config = dict(
    activation='swiglu',
    bias='none',
    parallel_block=False,
    init_std_up=0.0401,
    batch_tokens=262144,
    seq_len=256,
    steps=4254,
)
Each number is 500 + 50 x the weight over its row's rms, rounded and kept within 0 to 999. Layers, rows and columns count from 0. Numbers have three digits each. The size before them is the row's rms in percent of the matrix's.

# layer 7 MLP gate, 1024x384, rms 0.172, rows 107-178, columns 192-255
102:529557448516494552555445467495500484414524531518516518560537521509497481526478468400519502527556557488457514509490524601500528456544561491497469561543502591477470452500504413449477512396492514
103:601537491488445534534483398531445485521417448532603478536481496496591485529502463442567396497524558530558518444546445518456502463455471449466429570536459499456547560553613649452504553596526483
097:434472436540545460502444564436484560477514564527429522433488551596534483505450413429511398461536465517521508640462437419482518519596549396535454448587443492469461537607509520442452500504470524
094:527499450480480485496462462477499470491533424529417490528408514524474474534515545541492546635510498494438505529461482542520492504429583542423480489524417493533449456489574537432480575467474485
100:401533423568511465577499526463472560676565476554460596444515516436524479464438505501496532519469536561550469443453413583472496455537473493462587517475469507542545467490542383479482503552461481
104:531462560524517535430509450535528415444500602522560506470499538510491462517545536432571470495419508483470525528496506494428389508520432492485560490485570513487491479485495452483546406457498438
103:639507495457437437591471517522527495403492459518547585490573501510554455459440491530479450516488495540533491582421518489494509505527497541465473473532460431548453487500438513524534541428542548
104:623438464604471510458499527521436536562540487579500507528503537512510480501429531439531508448529458499546421461479542520517490503430504459517469448517483520489568535580534483533455528516444525
095:554492529545540567517448556418453398513495509480589493542486483521412544501446524476486516413416496472447442455439476436436496364411438484383503518491410436480501504443520515546519518524561498
101:584527427496482452480441447476512493435415491541558560510487511494563471461587538465524514454457568494490456512494449551417539594518621583508510454446552527473501453496571555511429427350477557
105:517435543517581465460511542475557578650458422476493493503511531472483460531481481459494470518526493541582502439534508520429467443435455513532500474619563467480522500444533491511503510418554485
098:462549524452484498588508458546579493443484613490427458452553456544580513451515497562447578522478518512539454476494478572590462465558447460469522425550453425473470437426567619498454539385543475
098:542528511461454468577503563477495481549438513558476433442496488522532478573476526537498510553517492426534488390525415564520518615474580429452581515427573492480495480521525475490514517456565578
100:549438509495402554493485510566489461423445538532415535456501454486529426564446474553519502525442479511503481500464455476602529472561487563478474486488498519574451469473533455545501541496451560
097:538487446528502414557510474539517477465512390478414486496547519516481555515514525500498531476518521527471462466511586471517484562480453459465473503525495542518523512472576453495522516499500472
093:488487498571555531553555462487432564457436533440498454452504556568561558376486483468470479527485442539536579539428508561527512568450476358499473494494462547486560447498428513463512511574566484
100:473504567524607494611475533482508422485429490603444528466526474470532483490581504516533503501491445437479595535512581491496495539495485498549464481461431437519494504535456490423499501531528515
107:512451581533500482508583458599466597399533577496438457456514555473469523505508496500471491554460475591477525558524442561534498526533412577491512465519481533530496489467479485572451516499492585
099:527448513505493498562510449520449534424361437560449530479349454468565508459513520580462593512485492590599549397554537544494541491395516454575531520499487526437538580481444459479488574417488442
094:441419512419502428472522566542551373482503552591531483520485456537454470539501432409475540552441487540522497524479489550456529439482561418480435630513484601494615441418482489467462485488501563
100:451513446479477445418573444497555450500478535466444573492547519464505481456538521494493508528426540498490507473465524492447479566503472570493558539568476562494524528466503568493552491499445476
098:473453454515520529487490447553451558422457506513480494502585486554389476505502561550458388566519412528563531461500520497463598558523514509385539484557504467377430511562527491443526551535372499
099:494429431502523477524459494421534511462521474619427413575463569466493527593424450434482561451542507489484508557527492480464500477565444523476523532483462573496526515526520558489529576536496549
100:540483507537531402473591464417479477493527453574526490528551549451510511503610468477423491612480566410471489521478450543437419532519578529470489541474500542541566497457419466627516535475489452
091:456533520523430529517519515590594538491533570506538482466535442497465544518483504542542551476499441515428471349525457513593459478562523479408591469481535475470529525522454543577462473394625592
105:440473552529442523428543471538454494503558658497517471461384425553529392495467532502504506558472467522496420462444510480522530501499465533426505505479517542478449470453513496501524568465462505
106:456517556480504490536557407567525443462626590515460459469624433467447455483450478438614473563487501555562549590546585479541560589517448399483480530558534489560482450501554530517508589484566504
093:488488531508511553485548442468458512437532464446529378473613453438518528555438465523495477470420550518527478570469464547408576468479529574540516512476381444540538406549525549509523473541531430
097:482514523521499488483474502453535537592433417431499608561511491397498450563440456448515503385448490519389525502633602540504429543487514503516430556512425522437537502548482483379558459539502561
098:429378498487510442472514445475447477551492475403540591521550397489484572498468587464516541539541528454579479442522440486550543521458519475417483512482495484513475520563501496438404469450494481
093:423448494431444533396453546520530473525493555479533463464534501564515517544404582523493489630533484469440444492516467580587535400497534397480518551462486420432476539500537476547460445492593455
096:486446456478508575513522540480539527523540451484549457460544484384515521480522467541508509479488531488428452429545550473514593576463510547364566511426422457525444504507525448526551494462468465
098:585498491461438546511538438503504515528467475418471464498555529548469561540454575557563501446541550476349538531481496464532459489531548541533450433473386529585489538531535437407484576547550604
105:459556474592491455581583535480570575462466481469548514547521420516517365506478548446523536539545453558506474486484543550453611576493495498542547562488524470500627492543512623550538495589517543
095:483561551479603442506391488458462478498489510517444508446542597439570544545405541499433594486485525460531419501523489528493517578497475559449495490512451521601535483460452441520548479477491497
105:570567549493557447527483459579484467469466574559491591484488562518461433470553576509439436533504469529478517596544397465527489529449553496528481446477500481474484506636535477413511581551532544
106:464604537438503519487413503543557398474435468551583499481524489495508558394494539537476464514571464518472433472545410476483557564519537478536519483497560474495520524503536484572512533601502459
096:478526543430521519516511534465524481490522453540541532470573467484571531460447570446449588527466477444563463504574609507519457515452552500504407445486478460482475425578536579567511502445464538
102:546524455431519440577414421464516528443453521510541505466539562466452489468379463490427495491432432519545508499503493493439512499491569442557497452413402452498403517492563517501449459518568517
100:486515625561421453502498588519476502597551370518502494497493423526497475526458514503419485581520552490485560516584573571570464498548525575527487444475421421490473423503487354509506499606525519
102:462508584510541454437454509529523434592581461566480550455526553491476491513585497483477498498521413520474406535480375531527446527502496479426559505483553442545481503529570556479436607555455490
103:411434511476487514492616556461592458454460565493506534500509657511497505569404520633546559510530509397507494450508441538478454454455511519483531602492414412518470478549433409602458561506495484
096:502444538485540445549539453497481465545534624544446559546459499452495543452517590524515398480445529476518524528517551519484509519507587412580475484596487480537556458562429478546536506493465511
101:515533550501475500549483513530480596486662441495512431484473459543489465494551498538528574420469528518468531448589468539540555514521522470557562612511491408530439476431499579434519488554570467
103:470522478484606449456481530498518469425465486493572492495512497496520475531563502515502555531357492527465480506440581457482529494386519563549542470543524492558472426525515463545540520543471572
098:574529483454400420475438444436456490506394477528432477532517534496521500586459583573592559581391530619494488512512518576436414550455506548456477480558538527528455472460481456507455537529575486
099:557551477570476525511543498497555462576597528537495469468533440581515541547374521426504510439527526566493459576573439433392525518427411522564390563523542494545495469452547539520496516431564544
098:502484491546587469478452481469466569590507524487517408385586653554505490566537549507475404508457493427416443558559420499551419546433485546519543520534513559463513489404431490459449527543502590
095:403480509521619400458576476457390536509471461517529482508472474454550453444551503470530521524473451496447533513488542589458573472486457485398503472523463481574484444571448441532475478475535573
111:456481534485509495477452449491498533496493459503526378423468502530609533570575528403519511481490464568504452473546520389560520624484509567494460494541509532579522502491465464437464535451495443
096:509450484385504509460531480539447560488505525484466521449513453526575624476467461498468466460496483498484511522461411527531440474596500505545540543536435506523511423524467529477553474512437648
095:476544498481431514433527608474455494483498483498461576542496478513513571520469504529504521465431457540507506513533443479418481489542574546475494405504506405498392630479429512557464414586476445
103:482525446399456487570516509428504474465498449581614529499515491504487631525488531529528513415565495511561506442590374513527533540543471564446536518484491486444578464538560523458515552432447430
106:522329480504456668460481445437551497474557491545457391566489493608475553551487522513535467460515491517536552504414487414503453526434493464573459517573529411502510452613529596523518616449531451
099:482597516405561498427520507575488538493520494567465407509511514520469513588427504430474501489544528507511474544497520483502603496502475491437437484589576420480458470602499394513506555455444501
095:570479545532403519457489458448610549511486483443435397552569497568463432519540500471507532385501542416493542490516552492519554478418511513464414436602509481591495462501466522393546448501516495
096:568465612527585614499491578523480519486548537525543501488524476415505538483423486460465523456454491467440608474448523482574441526459492548440425523578530545503517525398490514534445391474541518
099:512446492519493534558461489518494511434521378518547510549544427459484494456450402555447493514467488589457557496558448487430523467499525515473501591461433481564480515444559543480485563365479535
097:506513563520521487398526487502557416499561464497482524368586600521574484428538531592488464502458511581481521463551525467424532462478499529526493460454461510518503466477493497531575556506497362
098:577490481483562553429577432443484490517536549517444457468503417481444569438492520447493501502527543439513434424485504561570498480461507481489519547591578537417507511452488517465462576572448621
095:485490563399544488545462462526525453480494477524510544397612511521487532550516496489426419465517423586443492544457569485537484488510429498524430521466546587465492473444481505617505608415554478
101:591460554499535633453587529430534600525518505437485512436384453502593518467435464393501524494490474553553510503455570552442439443544462501501538603470457486512484553481500467560514405532546483
099:464529491545454546493530469462533479519565493438547410451480435457471492452505538461515498464539522514439512461397570523494449464426401490407438493469406559390506497538503391546413558457495564
105:564516532501452581474462500511510501445460483490553502571459461508493486657523543578514578429543505587545625506483618563606514491459545504483514525457486435417505442562534551469464443511640426
097:534514579569496471398565450530441526451531529457531413462530556531500493496499534433502545393569470480494517412534605402388498500483571558562525562544518538453495565518492452476453469564516546
100:488479454512524423574413553551537523454595469433491482435428444538439555476519469561463479455605585517522515570498428613457459510470456429455579560540475505496451476615461497399526473532543483
105:480485527481482557474432533568417532460529494506522489497557535433528570438456480452571538549456495467461496518496475501432584454579530542524488450506508551540436426518507539475475527464523418
102:578482521518509560386595445512520482559487499478512556467410447440563469505422482556487539435446493432532493486556458481495467478558537415549491549501448495497587413477576508514441540501464514
096:504514431498450480520460477457594505471448477550478518483518427407541508486518604575465528509494527500429517568510418574465553542481528482517517513496505577510490479477478518565484449548553489
102:528524561441545474507523509429505429413452518460510543428472473417488495499566548438542520497502494503519514491597525549531508486613525509446385482537454427504531402452450435555433579454464591
098:533558493515573490484493450443485522478546442470537511497515573468431496460491488458457578565531583430416538457501460440386488456529471469408489433504497583588528451553499498490479514401388473
101:518508576504530409467487525506534495601416428476546506440477552436400415569444485402528554460557522474585497441526549493497563509516508524491545585490499419446445447589604499513565529596519522
# layer 7 MLP up, 1024x384, rms 0.178, rows 107-177, columns 192-255
096:424533499453522461516538502622464521497632511461447415485418536530406450523558519464485461519472479525518519487474414487525442533494394537555505460543480563462476532570517448571471481555494520
107:479577526466508544529379419528454482515541498533475525418438528441476457375466490468568483478544433418481514465547504500537537461570543446527558486406419615531375516528484495471548525477518437
097:458473501532407650564512546524499566486505531477495499560492580532522524510393329497532430442445506442554467546514467530582428547479448470556551497503469518447478434532518481507403563549464542
095:461454469477486513451540472534480514520424550597506524482494442481388526499365591508555532420490510470529466513417526446478562457572574531461542520528504508500460612497483510468398450370580463
098:539497407552522498499531437494425485464521458560458463532459437468527504439535524499589480472528594427515461504552515487506496454486444482493542356508527477584550482457530487581494533493514403
103:518417536412483568531605506506536455520601498459598570486523390560601486513534468509478502430549520567458531451522477572497479460509540519443506538505451494484495494416458426536500523488501525
102:509470533539477463522457468505454501522498456533561517464542482496593446564570572431491594471474602603425535443592489508427454456547503531531437471491443462493501497441538587498520522480517460
110:509464477493507531524496436478436492508468565429561532534453563473510546556503497469412548522488449498511528402461525538466529331487494542404438506538533564544486445491446568393528530589469519
097:528415476499554546564508380521462527492413518455526578556486499494493572420511509557425544467526527492459564401497605501596402562499462521571483466454597504451588612516493473493524566457517465
101:544543508481577513446611510508473427531582561498472532492460565510524446565401452520480465510504520534461460444497517467452526489477469434429495489517503477530560523461453550521485519589506472
102:439472610491454531516473509483450544526526396497430563464486476529504508538545464411476432579514437469563526512433566456473364432498498529416422577483358475487432437542513451447485427533451490
099:552500474450529464504519575540400634527508519481528580542381545475568553497513491442516467473460525489508506475487515495493531544482503568458523374543496543485551457565512587571459559575536480
101:523534518528430479586454533538505469466536528628447513449513499552437434508499489530447468477473482454531458481531399455527434559480554439451512541403387484441513520486484422479500624476506483
105:532536518528580457498528567484444399474524473467516545451474479609526524600527515424355478462542476498520430489541501478576461513510402469519477490580511545436615539531477499439551606400595494
095:599557472504431496473451422354485526494540455512537476509356523440417514486518449495502495542506526404457587523449399423472550515506445435430523573459486609501485566550468520449455519476457582
095:528559504519511542559631486534428465506475436558513521522474495551595498527410425485416455542505539544520491501502479431480475532440483531507560424479491474518495452513527419516568381419586494
095:470528520553449556488611502480473554385465493565505422443454549521478425588420520425560533457506514504503473493525421406544531438409517438447482489494541516495524503535578451433502501481555490
104:431500441479477473482563444494494566472538500467530465442494536524491544538483487511510547502520484557465594528552574420598512532471503620488528432541396477426544457514530492494482566504476436
096:504513570494582482571492537432505533463424555517548526564535495498467565525468471687543512453563546552560479464515435551535407396453464428461489532555396502448512508418495591499528567432442531
095:425487457466565501507450432491523527530464528489500480444488443469498440556446537451497491553512491520543626462430508551507475515507520541452549493496548547556522456454447492509478465509511432
106:474586545474529612543516468536434499546482511544456483505519541465427568545580541505479463522520484483480548579548506484534507505561479536449572552397540446430432553522521433500499557472574485
100:597494498449447424408488475501449549502497475560437433509446568499500531596472505540583500507628444378453446579489514454564483495528524535549459549514492557549412435468553488487497523514502632
099:585528514494496501480501476524450499499558506533497493511477452447476566468450436529611441410411588569545559468469545546529420534425556474537518457480565424490417449549562514485490525464424577
102:542489509530500408563564541521591475587520442564434479475526605587385460535428411451515485471445446500590530499508537391477491492446452555458471489445488483523532402532530554444537505547525520
095:517477466461450506468534533451447451526477505494468563457500550597457469490512541504548498459542502482400424528490547588473508421507403405497419570487486530599480485563410459486545503459388388
105:547483519425462509527505468514448585579449577466595576405556494464550417564504468609566416429347506533531515393438563633504566485554464451515506514489534541433475425445409539536510518579474409
107:499554486503566425490520503475491553563473485322526434497543497529502507487533511421617525496594512457552522428487582487544570526471582534585523561456523474450525439534485462533448498552434550
094:421524496575553450421440486458499515509620453534502538484496625526586470590513473445513535497467465497507472472547542525514526453451467467529513526465540590493527450526470532532545522458449454
104:486571503540456542580417398496544476597555557489500510495549369484511499583482556549508439507510433521486428566514361453513613468513474532497486519507433558508516467487554458496509623516505478
093:548489524499434478464543448550479472484451458526482551502513583558491573432468552463533529630411555397490505506468498452417471540429570467545539459477484497428518414517494496453421393616551473
094:486527500556494513455492494568429578582429491522586560480518518505562564476539529485471483442470501555487513467492536617570522565494582485492492456460471498290458497539512461482547543590551548
099:487517452539547503475423546563516505470486489544517487489466572422480505460446513484439442563570430430512559569451487529474481534509479449496464445524501436467526550539481481522616522466507469
095:526523438446507579514518574484483514526448382497464449517570525459503479515443517414572476512492453413480609500519545582557455512553457514443530473503536550543406470415434493503487389584549593
106:512487514453464560561477416568468427484544514512545554454497472492620496449556528594555484505488438495511511470493454549470437527464574531531524453462562433472541527396511467466555422493520512
093:503431520531396512558633488402409388447461482465540528508515464468533476508468480579482480640497494450546426510493492491551530467472447509469383559579477499500471495537522522523554524395477545
103:635537515490468560618578507480468477486503558489548515479440502606491445489575492538426527532421498435474553528599503436537486529571541562543474467524585486495514475596415463520473542513485513
103:526492464552496519533381399542484448480475556515500513506538484507468479511445525360564509519517484519529518523485554560537501482495487487458517447495562460452499590466462559503455522454488517
100:542473572551512647525552539435384489539500529499499544481454583394504571521453514502489502539516540452475505467616437393442427450386480504509522503529539529404576496528525560593448526452459513
104:608468507522577576497535533456449499479436409501517452449476529505470453521613503525612542483486452428497456400530519477495508488483546529436530572521462470546512494476464540496502468539469487
099:535502482378405435453499490546497534570493468426526519500526513506544502440431547501386503534443457529511444517582454537530516490584549537445481552507494415441486519445530445549616433550517536
105:550576428427483437410622600587596492555566495418480440448551446454455474502480582512510519531507499469538498544587460500512480544555483472451603498498532455597466497484585498557475483546539495
099:506475508479447521474506537574504649545531518522518500529533423501521516467512591455475578547483537436587524558482479494535474491534515581551566502496591506492614409413539543600527398496550538
102:460447490513535437442563527489456512469412597594461542456474539486474525541469558527499501524531483467505539486518398457536538409650498624584533531517471522490588518497529567495512502494511524
102:475544460441466450547447517480458503471437544539448401552480458429541506527431405482546484555531508609465472525551504585462463456505560547547458547517484505479478535520433457480504538626485510
105:413364500529506515466561469604495589507491576473490572530533466542491559473518488508443509438468487418518528428470549579541558503591465543584482453447449571498605439537571431559473531525481549
096:441470679515486508543568500522435519496517460440516398490453492504439457539468456534499557548533475445513560532456564552519510508557526448521508451509575584478612481529442517557623473447403471
100:551448481516457513481549516483469526530464551488525497455533306505496493462547550395450450470460524479548432521467515481525499447472539524533512468494501494578483505527552526493596402386477385
100:487569505561570538469498474510506450481516491497421503457557559600552424466510572485554406484472531386588487480479468510536476555466475472600558529495544453495462502563525441553460495522565485
092:432601457416465551538593487570561509510507517519494575452390471523513510560546577568530496519414510508571517515450558556461484526572431550518452479557507507571446463481452491428460526492545459
113:567444560523371544437535641491575495491538606514505472483540521517497517584524503481547667530528542467463544541569480501600452447519593510547546522513505539496421496553576362554463502470554544
095:513466435475474458540554573456480533516519412465596394422506462438512478543547504476639562536515488402382521456491520507548439534412481539565502493602596599624437444453450537614497414500546636
096:454494524476590437453485533547504418386572528579406549430506570481491486542520536451492496486537519544425500523423579495494533455532542525525576522503537542528517487396554562405507486463532525
105:563435495474539569490411437509495400491485556393525474543577515519548501437438438534474508545494594467547463547489450477457496446479472506598398532491479545504582531395445492572482491566505477
106:520504505521440533509514526539407494488451561545443474541426484499445506548532505455456459450516553495506498520534503507450461454517587546482471478474481490505469493538450581513483478549495448
095:482542483424580444457525479494482535475526484553406499473449434523541544535504443483490547476487453416684491522452524473536565443539500475499468474532576559630587497483473445473439543480506435
094:507491524489425554489539450423615482514528548481523537534432550611495416556509559483541402514481421471392497485641497462531572559470453603458518577462464529546453582541418506469423482452445470
097:514481599523502575478517463525509601447470503532538546480530471515506573513539508535539578524508549462451497511528521375522412484452540541520408396546424500435484552451530505487472467517470537
103:513581489352450473515476544529577461513576501505478520471478492503490470401432411470539550486450462516553518443415512536589580569589486528521547507513569558509600522455500487425517465619580527
097:558532507494486386551474439589538429464551458500548491534476465577480532444508444486517541482454453448466556515522526522449522501546521561597382433419475425506512462516420524457467490492472529
096:554521419496527476528392490522503521479562453546554515491531507471502502472455545618512538449497537487495518496405538523456508458489461506489508511522506580487461502439469480509436624540377540
100:570471519517540534520510455496485605492631478391466402456406501536476542471450518543519459466486452487495403485557548567434608470404495505515490472617566450466579464490423400490407542546502417
100:518569541537438439545501615598543494507542503487513521457430511491480538514464514469436440579505520520580500556495517487456465521458406596560477553540505526528528502474523499502480471498410569
106:393482485500465475473566485433551470559521487473480530486518561462552472416444475487494547434564537448522591474457535462465451435562575453512458530499525469456515586498582546474473480475489476
100:470543470450448476520444438490540464452538538558526512467604436457462596542555497523575493509503530553440472549516517514497553478474484520515469501532467633426435453486515499489472474520558601
094:445521541585519500411497510558564476610476523438519490436469521526556460498466500497467520500642558528521557415499520484442423516660503445540492488550509425484462560584535441574418517415521593
096:551502491462548437399452477519436508552507554534516503534558500481536504512561526500525530442516431423480557461458461477551564476425551419509511423494466567539502463442546516444589545565482541
102:530450637548561547436465608429542442489552507514532427440453478459584515537453441494550504572455523585445459499563415503413565472461584491558526458483461495442525470530486508514493405534538475
106:548475504465470527591456501471446457466512519402465473502539531505471526460516548465366528473461504505516541531580474591521495500661448508504459544534449625482641460578511519485464484438399468
099:483550485503551487431528549542602470482471570469524553549480531626582550409513536454411502518503439516629471459514590458582567528502565461439539452529468461372462591525551431538476520513521597
095:546511543497455474520544568486485473599560505510491520567491482449476489577593449536415567479553538540525563593465452456508586395413538480520532515459506423545506496476550496512535463586484445
097:488494516446499507478500518562509481471515473478584519519524575378542455541428445493537510495442500555517520547435517503506544451495441494517547498415460523501453560552512468612485508578503486
# layer 7 MLP down (transposed), 1024x384, rms 0.162, rows 107-177, columns 192-255
094:499532490562504483539543417553383517607521571514495470557531519475439515510576497558530484453532522492562554452494542408493507525411453535447489524565460506494517502591447578510456532563524590
101:532480515493467503528361471518511441467455518466395593550465500520517528601513471539547399487466468548608487459495467518491534530483465468465545539545485437463529567507583565547540529471535474
099:514516497567480489519550515563512493497473582484405542503515532552502581522561443508582511490432446495496532525462490440533520527469496512504457437472561489532499549457519506434487539594529562
101:569337441551469504610395499460489569464512564516551499529426551517517454437490526540533450484506604588479493530564529477515453504489519456576400451495432511438529511512495504517489478459430468
104:540400527453502427421535491587566553512505472491519470536440610505568501550418545522466424523531559486565579530477411571586506461509504447492486501418453515562493493523493562466571570480582436
102:532472527520514476585527460593429512533563555476534522535544414457445401474525550530515530475556460588506550557472483478612451418469582400472535534454472524498511490582503463440475469514585546
103:508575513464412476430478485433538494615505475595468555464554577503589505486542408480540525434401524516478487502521428443447507477452464467529431394464563545497527424567491505457496549466483582
099:523482514447386502601489472508534532494549568550583450489432504526466471538489509438608507601470493504474503493477510527481524411491426509459575531516526476541479490522467526525526541543471512
103:537468509559472517495489514471481528546500467390515487463498461555557500418488555518505499474605505555471466565516534426518455472522538532448491496565469429518449470467506496538544463530521556
098:448537507497464468503487471543532487494371550384499477405559501421490594537488498516540567497568575521583441510510433458488485435498475496494551455566513451478556576547505481497550582516564473
104:461428573538430461526472429459588470524468487552472418499440477525552500464522447491576602473502486535509545501436510444588384482539522477441451559535487504534534488570426514510523385513503482
102:527512491578451431426488539514539541480454499507557555420409516522458544448571487470467506498472579431532453509514501450462487492389423520451519435502505532517527514514505539642483582555608554
104:532456425553532548531566573537519463535532458486472403417605458537454522567491576463499418494499488499496432538490448473522499567496493490440465444511489445564427456503587562497516549465472614
103:543523530432562448465437566446548536468510372443521507480522551466487547498480521510481477456499507472516477491559561446448541567518385422485494534501528548527536585563438481477498522442454574
100:474467565505521501450544440461540393452564471563582485541569464539444405511403460462403456507397465474434567525442480510388484549494488499561398533480475510603452497421441424507548476505553404
094:547403563577475443427416513549424454452491464463487437433559466498588432472506576493581543519498515528569585509502563490580547404464484490520444570539526625532622515586501605525553414469428446
099:455407549660539506640596510495505478578407471557486563519544387556567524529515426554476525438529483526480489488424499501596531540549516476457500402554440443397486504518459432557449558533551485
103:428469552462492550561588593452508476478540477472511494482529559461498436522471544607474482551546430567506506581604502448488504512482514451452461516549441507485547560457432510629427530491512508
098:449500460524455492469542432458569427517503456610498579410527530503495538444467473477562555552426503461391473574447441525522447421492536465416519476512540481603518448469574524482472550537480513
101:471472569504491614484489498535554559524517442464492431531412479542451428639535513466471435562518450447481535499510519455497555476549424490541559586585477457581538458506484456565435481452448412
101:530460588524555544536478502510591531514545462544503520464475593463519600511451602417443479476483481545440513486549373555495623476423372570481460512496602546557439456556496513515443595525635501
096:489403522445446545489506487502510494364507560528468538515415517417451509445525498606506472516508556457514477526517400565421445469475530494501458474608399521434506467473478560445451571541553401
098:472442522485473459550567390533520534488541486483588503532497533533462453498441529536451454516494546510548586513518555466543501462452442464519487463576528581529390478571498526386534490537483547
096:528515534500416501486442523434535458419497512496583573428485534573446567459418481564452430548500509492502364457556450457437439431533510609428490563542490453444445485455447584451409528513547522
098:653510432534544468455393551516586472426423464594513493529450536342528574525461585490418494450536499547513549539488447495428469528551532499520421520477465480471485523487472418488533511516526504
104:595601553510474476499579481483472576514548500519457609439458461505374547577590356402522482569498486494477552500480643508538550460509547443548473482507563535488518552489449538561515544555510480
103:534560423463470515601497467486560502451501430478554465523520455555470514384466506556482518480585517448547410459507498530359574519447650452626484443539472520481497545502485445448522463432528579
102:478496530483460521433537517540408442520547439426490493548528558542535409609551433517477475421474369537502542497493475551544429457501516522589507524515540570492589461497487562560411436488465562
102:484521483519448525565400448526457487449524517521425544525532580382471475532472464479537423446513492479407459561487535529468517391536541500517548537528455586511498563505493482490509558444453526
104:522488473556477582436513539523510528557465550447490520492535467509494434366480500386531424583517446463528513519448552583558524483499517457561485437572505560507423601532483517432516438538546514
102:579486485509480469545526522488481456544525449556473463506525527491544492415554436461569479545420502464564616466443559504587526531479574482521537522530525476474410569462444550613398490544491531
097:491416512471435527449496506558533392480495486482497553478426550531497529433461434499488610585576572415456475523541467480508479549546432522463517474499504465541497581449440472523456410450544478
095:468383453468539408431528540539467471501567520442511434484531478391476453506439523495494501545467483508458585527519489504449493439461563453555574523430511535505546477526461464485479492587520551
105:467479581489492439480433475492454478486535522448551520460528447365462548595514529522475500432461448547498463539496460497520561534409468460462478519514528512490487529372477429509559437579458444
102:503529476515574452491461550386443535587483517448588508585517504497580428578450433604492507473505558497440507527512393478447569532431472425494516463537575550441535455457525484526538503535484494
099:589546497522451547379574457484493510445560434472481486558563548531473482469486502573572444438492457431487558521589419447531432476493505558509561517573514486544525546474449390553519542591527490
102:440558451515491554494460408482441459470397496573437548578461475483566546505410467458521484451509570499457526517528480514547441533436492416398480460512401391439488444501427523497496476419473490
108:508497525454420467446451522489547543584453478442515410500511511452520529400555445514530467570467507457495469559527511494529546481431472535500492531504529573530532403565488557456487634535542456
105:573527406486462458520527559530480464537477433501490507439565469610497568506468505542517514430580458391402452417545444565550452400465563514484556661498527408544502524500540484501485531434508474
100:435427441433427447481516558493466501440474517471525556553492529456480462428495451580465506426523527539580469434583541519538465557505515516425558558502512472545506454494470552457558513504406526
095:499512449510556460385500513408551591512485440513502405530525515422470470484589498453445524513547448561428465616441503467502508550470558462442528471514492435471514519547455587517516480482465488
101:544480485499475525433395569487414451544535548496524533519530414510454500445618495455477394427445552480551515513545497465516438483575486472491490527495445543504515537500481524461497547440499550
106:488438560465523542482511503504421433528450437592456457489495518521499444530545488425480485524452519555466534518490436622514555498536483534427497523490513429495639486432481553542519483446489497
105:475501454606541470449536485467534411394544454475479526483626529496537482541539519531555393617541563523476438555434560484501548473406564491380573489508545579531558476476486455449451479519419433
107:401406552463450469510511486621487520426532528505428591457480522534414482487500572528515476454509503443515504449590515492483542537530508418512475448587453407629461500529516471570497553472589514
095:438467521523558497509560430464499490479514492542540556483516564565430508558465476480468570472532520456397452497570540539579508496506493473489503520419404504464454493516578530496528570455455635
101:504535554546642471440464562441518443456464568559461512516519466555523471512445511561484388485572479536561483542566537579554598411472526516580530492450495546479571546515560516550470480471480534
103:444587436420461539461440487500433488488496494516454391487587553538553468492486517468448540444486411441558542528540589495516452509491429518552568395475604484446527502495493453535460578524496449
091:518534447540490548492472523397427469485563504617421525383497502488550544495510431515529533483468511493529502560421496553518555518566461431576465493505528472579561541549474462547535565522513501
096:519498496425506498522516476469596526585490575471532436426471460454490449556539471548570502543516537400531506506484453510569516501542457484528565502340510638531445397593444595557513530516528475
098:490603429481444554487628469572572411536549472519590513487499474474380462526444515475455504475517455448491449561520544493466514500464502524404455463501442526498477418468453439541529522500436526
094:503479518503525471563518586487456505536570504515539512418533408521503464461485530511526523478492484478442581475498491577397462554530503473518482461511485519494458607526492536536456397478486449
100:487501456485443539609501492487486456550498524471499571466554531474525435467488407529531479565462568549505456638509418476497593513507429431462489554555415588512477463501461468568517445511483438
101:427444465483507513400455616567578503508530435600589446368500477481482548509511511395456465496520519470414489527467454504573490493536408516548507499473567518486514461559553528540482616483497532
102:486531524564450523544441569509524520441407472608529538500552515507453512535579458487571484573488584508433524517573448429412507512516528529536371526620577571519520417389458598493469548448565442
099:532455524572459515468518530493581542524489477446507463517573516540528466481509456404532531401461509430528465614463557437487434485481421536409503509608417567534584466523560486518507443482513511
100:499508505526505537535459423467499513509502485419595496517461532517503489526392438463506557495464517478451573474468474448391483487515476554600471466461458441469596531531398395507517543397444538
101:621503464480523414514459517525543436554533526459632594469543509500472535529418470459363482511516492476511565472635493469531520544532433459436508526563470548458481582460627440520489474433550516
095:481524505483517491532519429524538510478477522536455513519502597442413498473536463489494451487425542548503518507517483522510509457551402505480450446530461491546460484425575501504564461518467502
105:575468453403505577432559463562469515548573383483520563507507499580524529521459430508483543479442499475474466470514513586433381459524529503565514571524476453493531501421424507506443455531527526
104:455430503528517428420570488513521513563512375393516470389522484539525419447476493497490544573506544435519558339476461474458503550529536468446499432521441433580577497609492511542493405541486521
104:470561473497470473528530592447472496511491470540529509516583501402528494484514517409582498455532514452464461465489531537475510584454558540550410542417442432398572485592471469429420509511406592
105:488419460540487574488515531533482492575377510502506590580516430562580568478525456504588543545518530485528516565482441566574522550541542513550496540466503488548595530471462521502565621481563478
100:507513470562580480503420516460530442544558489532498563471505459566487520490553528534500392463511478486518499448433567382528476541554393533511487460481423587560434521534493499420558509528491445
100:567501465505493503370506435505431559422550611514527429458493513511519521556404509450589473430532523567545486549489581484442447434467516531565491498564493585460571456525478528535513459455437499
100:472507504474467543508468521398619487549480509434519480492502539489547502514573474480533547504514514502455536577497454499520537542461479464436515577564466569458442508467464531544580484505424451
103:577497534475537533569461579519509450485534498517446397437540486464492535548487392598586434623487509480434499553503516437517546549538464560542477411428544528451452506567521505544512483550547310
103:429515521498508471569454465510580518526462483478523421487563448558472451584497509555521514461533518511480526476504555435505562460481445544458523474524555563529511458529484512474452519467537397
099:472524547528467460522509461477480559526565533378498489495513582582465473452492507478506473504436475495521482507468538521508483585467543556454522508441508489502510476476565498503431549376475564
103:405501472566527575509541577484418454463458467446498508513521487423442462498516483425542507532445526552491430570594430491487501508587486516467532515438432549538581522442463563494456417640440471
104:545436500453558523482513516562587553486461490572469520510524455534500519542436532439560491474544579494537480571437525568561483531532542517476468506600443455493496502488372500589406491463500535